{
  "head_dim": 64,
  "d_mlp": 1280,
  "norm_eps": 1e-05,
  "qk_norm": false,
  "bias": "all",
  "init_std_qkv": 0.0206,
  "init_std_up": 0.0206,
  "init_std_down": 0.0,
  "lr": 0.00902,
  "lr_mult_up": 1.37,
  "batch_tokens": 131072,
  "train_tokens": 420900000
}
Each number is 128 + 32 x the weight over its row's rms, rounded and kept within 0 to 255. Layers, rows and columns count from 0. Numbers have three digits each. The size before them is the row's rms in percent of the matrix's.

# up: layer 2 MLP up, 1280x320, rms 0.0786, rows 486-523, columns 240-319
# down: layer 2 MLP down (transposed), 1280x320, rms 0.0289, rows 486-523, columns 240-319
up486 108:134192060141090094115121191152205136146161132132129088161128123139156108133217167125081151126136147126098145147122074086097118125163117175123100141136152112155140142156128133167117094192147125114113147135182133092128210122136156109151018167
down486 114:102198132128152154180131143140083072086104143114173104069088135117130108131206139137166153117140120084111134133110061115104135173114183104111173091113140129087127097101134141101169105115093135122132129108115187077142165144056131145168072143
up487 086:118155125171102116166064130111125167096138123189073141103110141109143132109130119188087100222116193119140098123126092107146135122118146139146105112207133147132118170140147136103123129098100112093105084132084088157122127181198109105095090090
down487 088:125110106123063148068056070136128152100097153142137113123137138167105138212114160180067142106107121138068175148102204126082151124146116157149161156142101122118132115105122154152189157066085117164171123135135168111118114172115110128179128194
up488 099:151086129183096073173181128135186129082160165202102166113143164127128144180148148153049103133109155061091142112147131113101161118110111187149103093113095092150108128138167116164118123117095134131154137172099140101064172120148118117148127110
down488 101:183122137163114105111107110154129083117126170134071165107106106141078137150143128085089095125168099103123165139073212121119148120142091089094139113113129120178127082143154074160119163154171124148121158147093096136166167137130145123112181059
up489 119:112089107105140124109119072108139160142172136177153147092115136110141141129157144118112172119159116167105100062127124154103135159109129143130099105140093206134169097249126131129083066108079097179120135133141099104089139140135140121138181075
down489 096:146141151111123182097169130109209126155120149088128169191088186184106101135123090096096077139111123119115141129144184148148124113117125158161130101108077114076116133106205115158156154115119170146085119141149186104117094114195144123206145129
up490 081:071086149171124102084180134124041130101153102119116122103055153131152077117163129161065117151120097136164099196105079134090149102119102158163127152189148079149127093198111105107140102171120112101120118163134148164046064075088106157126113125
down490 076:112139121112180070122108150116111137074129104068099066101140111167166077113115135146149114094074132124128147128170078119127128140087154165154136140137158137145135103089092068131135137167145136126150158125141119135101099163165137137143143133
up491 089:177111185156101096190146157174118127159133158141110138149129120151108142120125053125126130116159144178208155139145152140158112161145123095100160166113097180092121138117146180180122134169126121107126115110116132143110137131102102084139079128
down491 089:102139115113119116144121135120097152085085144118141136081171082156142117119004113197104136099108143124126148114195110139130097119129140121095141047110140135095147102193146147095090078107186177117112107125134058166167152140110135079155199106
up492 087:100099128110164135088115103094144144102150126194120159132107083121149066136109096213075098160138135124143087159162174109072158135086163170137129100141136082146164119155146152156117125136167162102040109100145131134141112153169139089071155091
down492 075:111124126118081119115128106108169074087072146142140082128074139108106112211157162114072110155197084135093142100128130144121079156112108132142113099128125135134057112077111111159151106139134098107203095110100146102136107133169142144143079149
up493 103:120157088211107114106144129187176057139154103139107122017154142124137102093167124100043101120154040140148119096102113130157092125116182161112122118112125117102146112098164103099105095107110143160134113109113153091112120116148114156084066121
down493 118:121136076215136153065159101139132154137063142136117105140159069116102170127109186121117115104139076125116104130153124148143144159142087148117110074160103124121107117181189153094053141191126089161153175147135088140162123139127119070116140149
up494 102:116155083130102144089170138148132109106206151097117116153172066115112118103105089109000157114134144132174145162155068167099135131077114109115116133138131104152177088138155090170164069170086139166139130075142108134144090169148128100105138155
down494 102:101113135128169126156061117198142135152116118131122150191062123149153165112130120143114139081064108188084177063151085084108125103112191119108131134153124115115085139105172090116131140143158087130192134099107154137149100127162188140124157034
up495 119:091207117124101144132140152071160162118147112147130165094124147163152115110142137151137199103133158142140151136134116090120148164156118156083095169089135156095159092110108155111117105173184128094169115141122113063094183127107177103156124116
down495 123:153086100103091116129155090154098167105101138097115127142138169169220175090158139156133077116144112146136078125132150152139167098151153118136084170147129143072177113121085035103143100081184158125159142160144082103101099116085095163091133154
up496 097:137193146062142094159070175130139109148133119139090105148127121116143113092197146135142082149129156059176166128090177163090212102125115149140088119154095047153117139137129142117095164185213148170125189183153128099125120086149149158056117122
down496 098:127125135110138093101098141158114107089147068064124136130164112135086119128151151090123126145101183056128066143102130087101128122110132127137138173121197153104158135143060116120156106171157149189155105099145146147127152100139118120129096089
up497 094:085152115172097221116081102138131139165141108140157148108133107112139070116154122103158170126105123182110130138108109100125126173087122174105112159134158131113126111131124140155119109116181104152042101161183148113102126118129133107130118109
down497 085:133078103150152098148104111085108140156190079091093121115153125156113090106141108133123139066153129141175159122145130118093134095161129142100124167150125105144132160109189122098123129096108118154154151099100141137152176197113214136143128109
up498 107:177173168125119105103126116128140121139132161118107098157123199201150112138132115153108156124155102145139149132144184095167161124124130168149179120123119164157221141148133160129133133070181111141143238106103109085120108119141136096118137148
down498 114:096109167103090084130073121109125085137149175160108033087156137164134199112143191148098164138143110197170193118119139096097067111160144146096184146112131122118092103083112114163188147072159210171126110083051146132145136120132146128102140097
up499 096:126128101115105065178065142161164061079106087157192137141163211088033155180113122114063132105118131170148131162107174140140163131173163144118129085140121151105126116131112133163100101137127198178107177109130136115097140095124106118118135145
down499 088:132150162145116093113135169118155139160150076166125142120107115141131131122141078164126155121106136161145113141170108192224085135205114128183129129072112070164126088093120136135127090157157080130170120119150102125120117105208187151128128109
up500 108:127127138151168106128114157128101142170095144144142126183127143136158136088102126156105146118086177086129136121141168168135138125121132097186165091198146123138112119160081127148131066150137168157134122149149083114126139082091171172125141142
down500 104:048109158142115116160092118165131158113049146145134137148134113161137146069158116117140103088065161134154149175124101112151126178098108178087233102161105131171098096163118134159119095171142075068092106107127103110165137190112140091134138155
up501 083:118146189209183110109156118123217149098217124105188178140126121190127110098156102146172130154122151117045101126058124106138156093177090080116111151137067163138110148147144113105108185106115137117148139132135078123205066116117200110131092130
down501 078:111086150145072071119122141089134073144151157086169128185226106127119100104073130111118086077129120157159112105171110176124093189077143135145145140103179149108089079113105090104167150116168164051115158157101093157121140134210102122124127122
up502 107:098130161111138135110171078144138131123080140180144135173127139098101068135137062146131086149126090087077141127114109102113123150146166128089114107136135104119165088133114180148135074111128084138110127100083184128086135162138111167157129157
down502 105:161106143139177153117089145144090074066127101163075154145140162081173106167153152104125144113132105145101145131187161143136116170142120156062106089122167152114125154077132118189139064132129128163116168136100140183141118162147151180132102179
up503 103:135101139155104103150199115152122092136116161136089125148098161129102151115098146097054104139136138113122116138083097125084175085208140108114155167127145103127147119113201118184144103155125102128125116109091148108120118151142135115100097139
down503 096:152151144201136113169119144119117059125105116126096135135061125106140157120095087081134103161106169127111164160127165107076204115155096124082109097066106136161152121139168172140139161103156085096140132102132127170151137216181156168137083099
up504 091:140131096179128149141164147188152069123155115091144143152142141145163184073148149200164103102121137128067125121124141096108141087137156128099123202165103127120124112082091114100167147107138125119128134141136149176141119153200177191084147150
down504 091:149114155122074129152108119135070150166129118168090170112106121161127138096127139090132128157101135168135168138118111126110117113136149108109172120095116116108140126152147081164161066158169123131126152058080093163126072130108144143109163127
up505 109:124151138116112109132091075065149096150153147114181166080072136123141185077150114142067137132155113154135122150064210161168112100136150115079174200182157146091133100102138185104102133122115221086142138116171061097129076142090142124145147144
down505 105:099111158169114101122091141129161131177117119144145130049084102179119136109214112067071126155147148144112074113110218126099061114103144092116147147145096169044097115107141092091102104134078149120104133181154106105145098116100169163141144109
up506 107:120107133097191163191149074096162151013096182123163114092112144194150164094156181076145142141148104140173077152142137096086211123148141137153028119110106108102126203117106180143108192107107116131108112025145143108123149091145094149163132158
down506 108:141163147179121211172124152087120102165104109101121113149065114116120142146146028165215128121108129180138151177135140127150144115118102078097126131137128143116094112085114140141115160124104070164152085158124128079149130156111069136131101161
up507 094:134114140090145072128146104113114127052149152170091110132153143214106161153177130117178163111174154086175110128125110136083111120118137168144155129124139113118084140182165131131111162143086160128105147144100172118116103124088132165117080089
down507 111:161119134085119076142141135142142143134173125129159100148090136116151173191160151165127124139108094089105117110096131125128121107104116173140118105160096097142219136195106100116115175110085148139095144128171122153095114115111132112094085154
up508 108:156125124124073095122112137146122100131128137053149131141075143147132114151178109138098154070118163130124126102151146150099134112131056122109164169144131135132200153132162095122088076093173131142104198152164195187171132116159147155127138143
down508 129:113115073120100135087144157052121106150136132133122130147102131108086151118103158122107138129071168091150154099117157176107146127188124167142134174174196157073133106095103101124101094129157117100133132081129144099084119161157134158089151121
up509 102:126134150143138193103071109133078139118105129149172139149113099083116117142130121122141162097090118105137149067070127095143174111097130127145100119146165104170153142142121093139089138143248255123173091134107110140087118138182092140131143130
down509 107:146064087158149208138101074128128143098179090151065133119184106094077145111146127125155119110131107132093156154110139159054163167090181121085134104073101074174115134143080112093111137120132114168174156099143118127126154112117112154125052107
up510 097:156131133108133067128141113121187104101170106144162081152164126091121155125125106159086114141145120072093105119140138121117090121140152110116126112171109100124153140103154141068162120111090075166169220167133106178103079076078116151066120120
down510 094:122124155097088137159089169157102176083126125117120085105151045086146105141098142130109058151055114075168123144126142180142079120145123165125163097152101140143135166125081086195083111106148179168133140117128118119104105103125090133118164099
up511 097:115168133088184140156040147108131130142162110156088098114116102104175126177125113112110131144197143138114134146139155076148138125153162104131137147125109202161198148100129071107091092163125131131082124082160128121133082118132064118076095094
down511 099:095098076167068145095111087062083150088127128111117075194111131174118120156088189083133159164080166080134149175145157096165129135185121116111129170135131178075107160154142113111147080110175133101181128143137155129108202121113146070169076102
up512 100:160107123138130129166176123169101130145103113119143161153111107094131093074110131149183148109193078149162127170136134179096176065136105133097144112120070121136179137099101112143070220101182103127087138136096192092094150143096062113058127163
down512 093:095102149114152154180143172177104110133113181131149189128098079094128213152153198079090066143132143138109144112111131055146094122158138115134118086174184090103101165107105101138174117180135095159064170124118125151119117198167093118066173147
up513 099:127081090129092108138178190156130144140158144119103139139153151100099154092117135117162132184191179098094129164163127172105119148155154094174141152143158134089091148140079126103145139118073133119140229147199114159041160107102095093090146102
down513 099:147089112147158133142043161134148120146049084057091155128137129136170168166159139081061088112113088127125156119142113109105102197102123116126164129105070141179124108153151132136109082113121066127160111113145133094097162104114138083143126167
up514 097:121153171128106203128145087116092090097150135117118127204109145143143132095185136127184175112126142148177117148157119139073159143121115163102114142184154114136166115164155090143145140098114153131083203149130117095117136114175095117140083120
down514 099:143125087135119077127035154105137114146090076118124075153193143150113136118150101184124095094105119146135171138110101128166100089104114148130155141128101147133128141084158142093154151099138123171119088143183085104060132110122150159160117106
up515 099:094093114045120156098200091158087149134143161192143166157155079112139113133126160109097176113151132113146141154140180115122105037159143127078132071129131113127092075089115168119122102161164094101135154050119163128141107042099094084168154196
down515 100:140041155132165107127084146140133136212093144125116066192094110135102157162115086153178072112175195122173100125179170155135133124155167070136109162134105123181103092140175121117091118097163145112117145148185137105103148141192091183090112131
up516 101:129092161121089119155143117145114115112130140116113127170176093132121175090119138127145119080150153158118124087107095182075116129057076186074117124101088180088161136123183108136218099112141114164172166180154118187135139138100108154120142176
down516 112:172143150114146108091103115107138133141129020149127111096139103112142085085128124143118153033182121100132175120102138170106117147111157084113144120144078161111114029111166099124100060127123099175136159105139133136080125112154175090142109124
up517 090:068152182124189135217120116144168096145094122119114169132142120119044182069115177141145145147143138147091100144084143127144132133147121145165100138171116170122145147134124091193069164142133144139184084157097054160096147099139151102152118131
down517 096:148110067134149096138133153112066082094137120110127106133134158138158078151209138145057155110141190147096117117187110155118127129152130136124211102125169118170095157140140173138157131146059129106132175142185143099126101165128124145156159077
up518 102:175087132133095164170147096166173093132126108103130130125130140133119146098169082158174156143124102117147118147134124073114131172125128157104132139103110117170063054128161153103246101130095161162170185129136159105122163059183143091170125105
down518 112:140135105164112130128109114065116105091140135141131090120141170107120169099140141134086106117140157072126040103123104114159141128104183148172126153160154120094128080181108171125066107169117061117096124139091076152116146081060106171150164136
up519 096:108110068121134183124132095074092077161142133152192076097120148141128110178199135100186182137139082096137153156129103160041139159092122225138163141174124077119109141200151168087121133180126097123113140138138129130112129104093117151134150133
down519 112:145113099073128110128135135131084138104102076107135111110144112143092101106086075200136126125182181107089119131157109118151164192114139136110111116101156163104160116084108132104134050120153169125191104131095166125081160157126062167145095103
up520 094:126102136154140071134154161108137165130147107142141131119136137178177124149105123140143119151097120089166096103087098125101100111159205122086138130125153117086060183176165155106111115172125118120095098095149166137181127187117157087090134121
down520 103:174150119150107134124147135109103136118067114091127179092070121127079110131158130182142103115077182141127141141069088124115121136127161118136157080147179157166207087071217127122141073077177137117154118097098114164143140155125126149095125138
up521 085:191174106113134086153127255092152091083129104108136108133077097172142125134117133156147151166139140101175072101123148145124121160169115149065188123134111103110133100185107134108155211147175143168129140152130071092105124140138094103150146104
down521 069:056129094139137141114075160167142101040113124142078140124109121128122124147116087138048128136146117123128165097093155088132096159094119138105159184141069141166151114099193141107138112160106128135109135095148107143142116094157154118073086131
up522 100:181162133167121122113145155099149087190133169111137135087186131149115131125159110095134124149134099130147136090063158124112142128095160168104114109152116162104108160115128063064113133114125127141175189165110138127133109082085147131126141098
down522 106:147056121085158116139142098111068158125112112206116095051122094075184153129133054121109162107094181099168180136102105104152141078154143155137133154132158086161095146131099095137151168093114143178120145103131121124056117140150145146176177143
up523 158:140118121125148137153133143125154124115007134103133158058119089093137148139108164105139178136108110114136133158142125134129120125123169119095121097144118132141150157255140085116151097129182116089122118141102163189105142144126144113131108077
down523 075:126113145154115137144105141083165123143120123107160107153172121142140129142153127122153137156159100090135076158120151130083114167102164122115112125165118075138104127068078172092140160140106135119147087108101100097150146116131175173117082117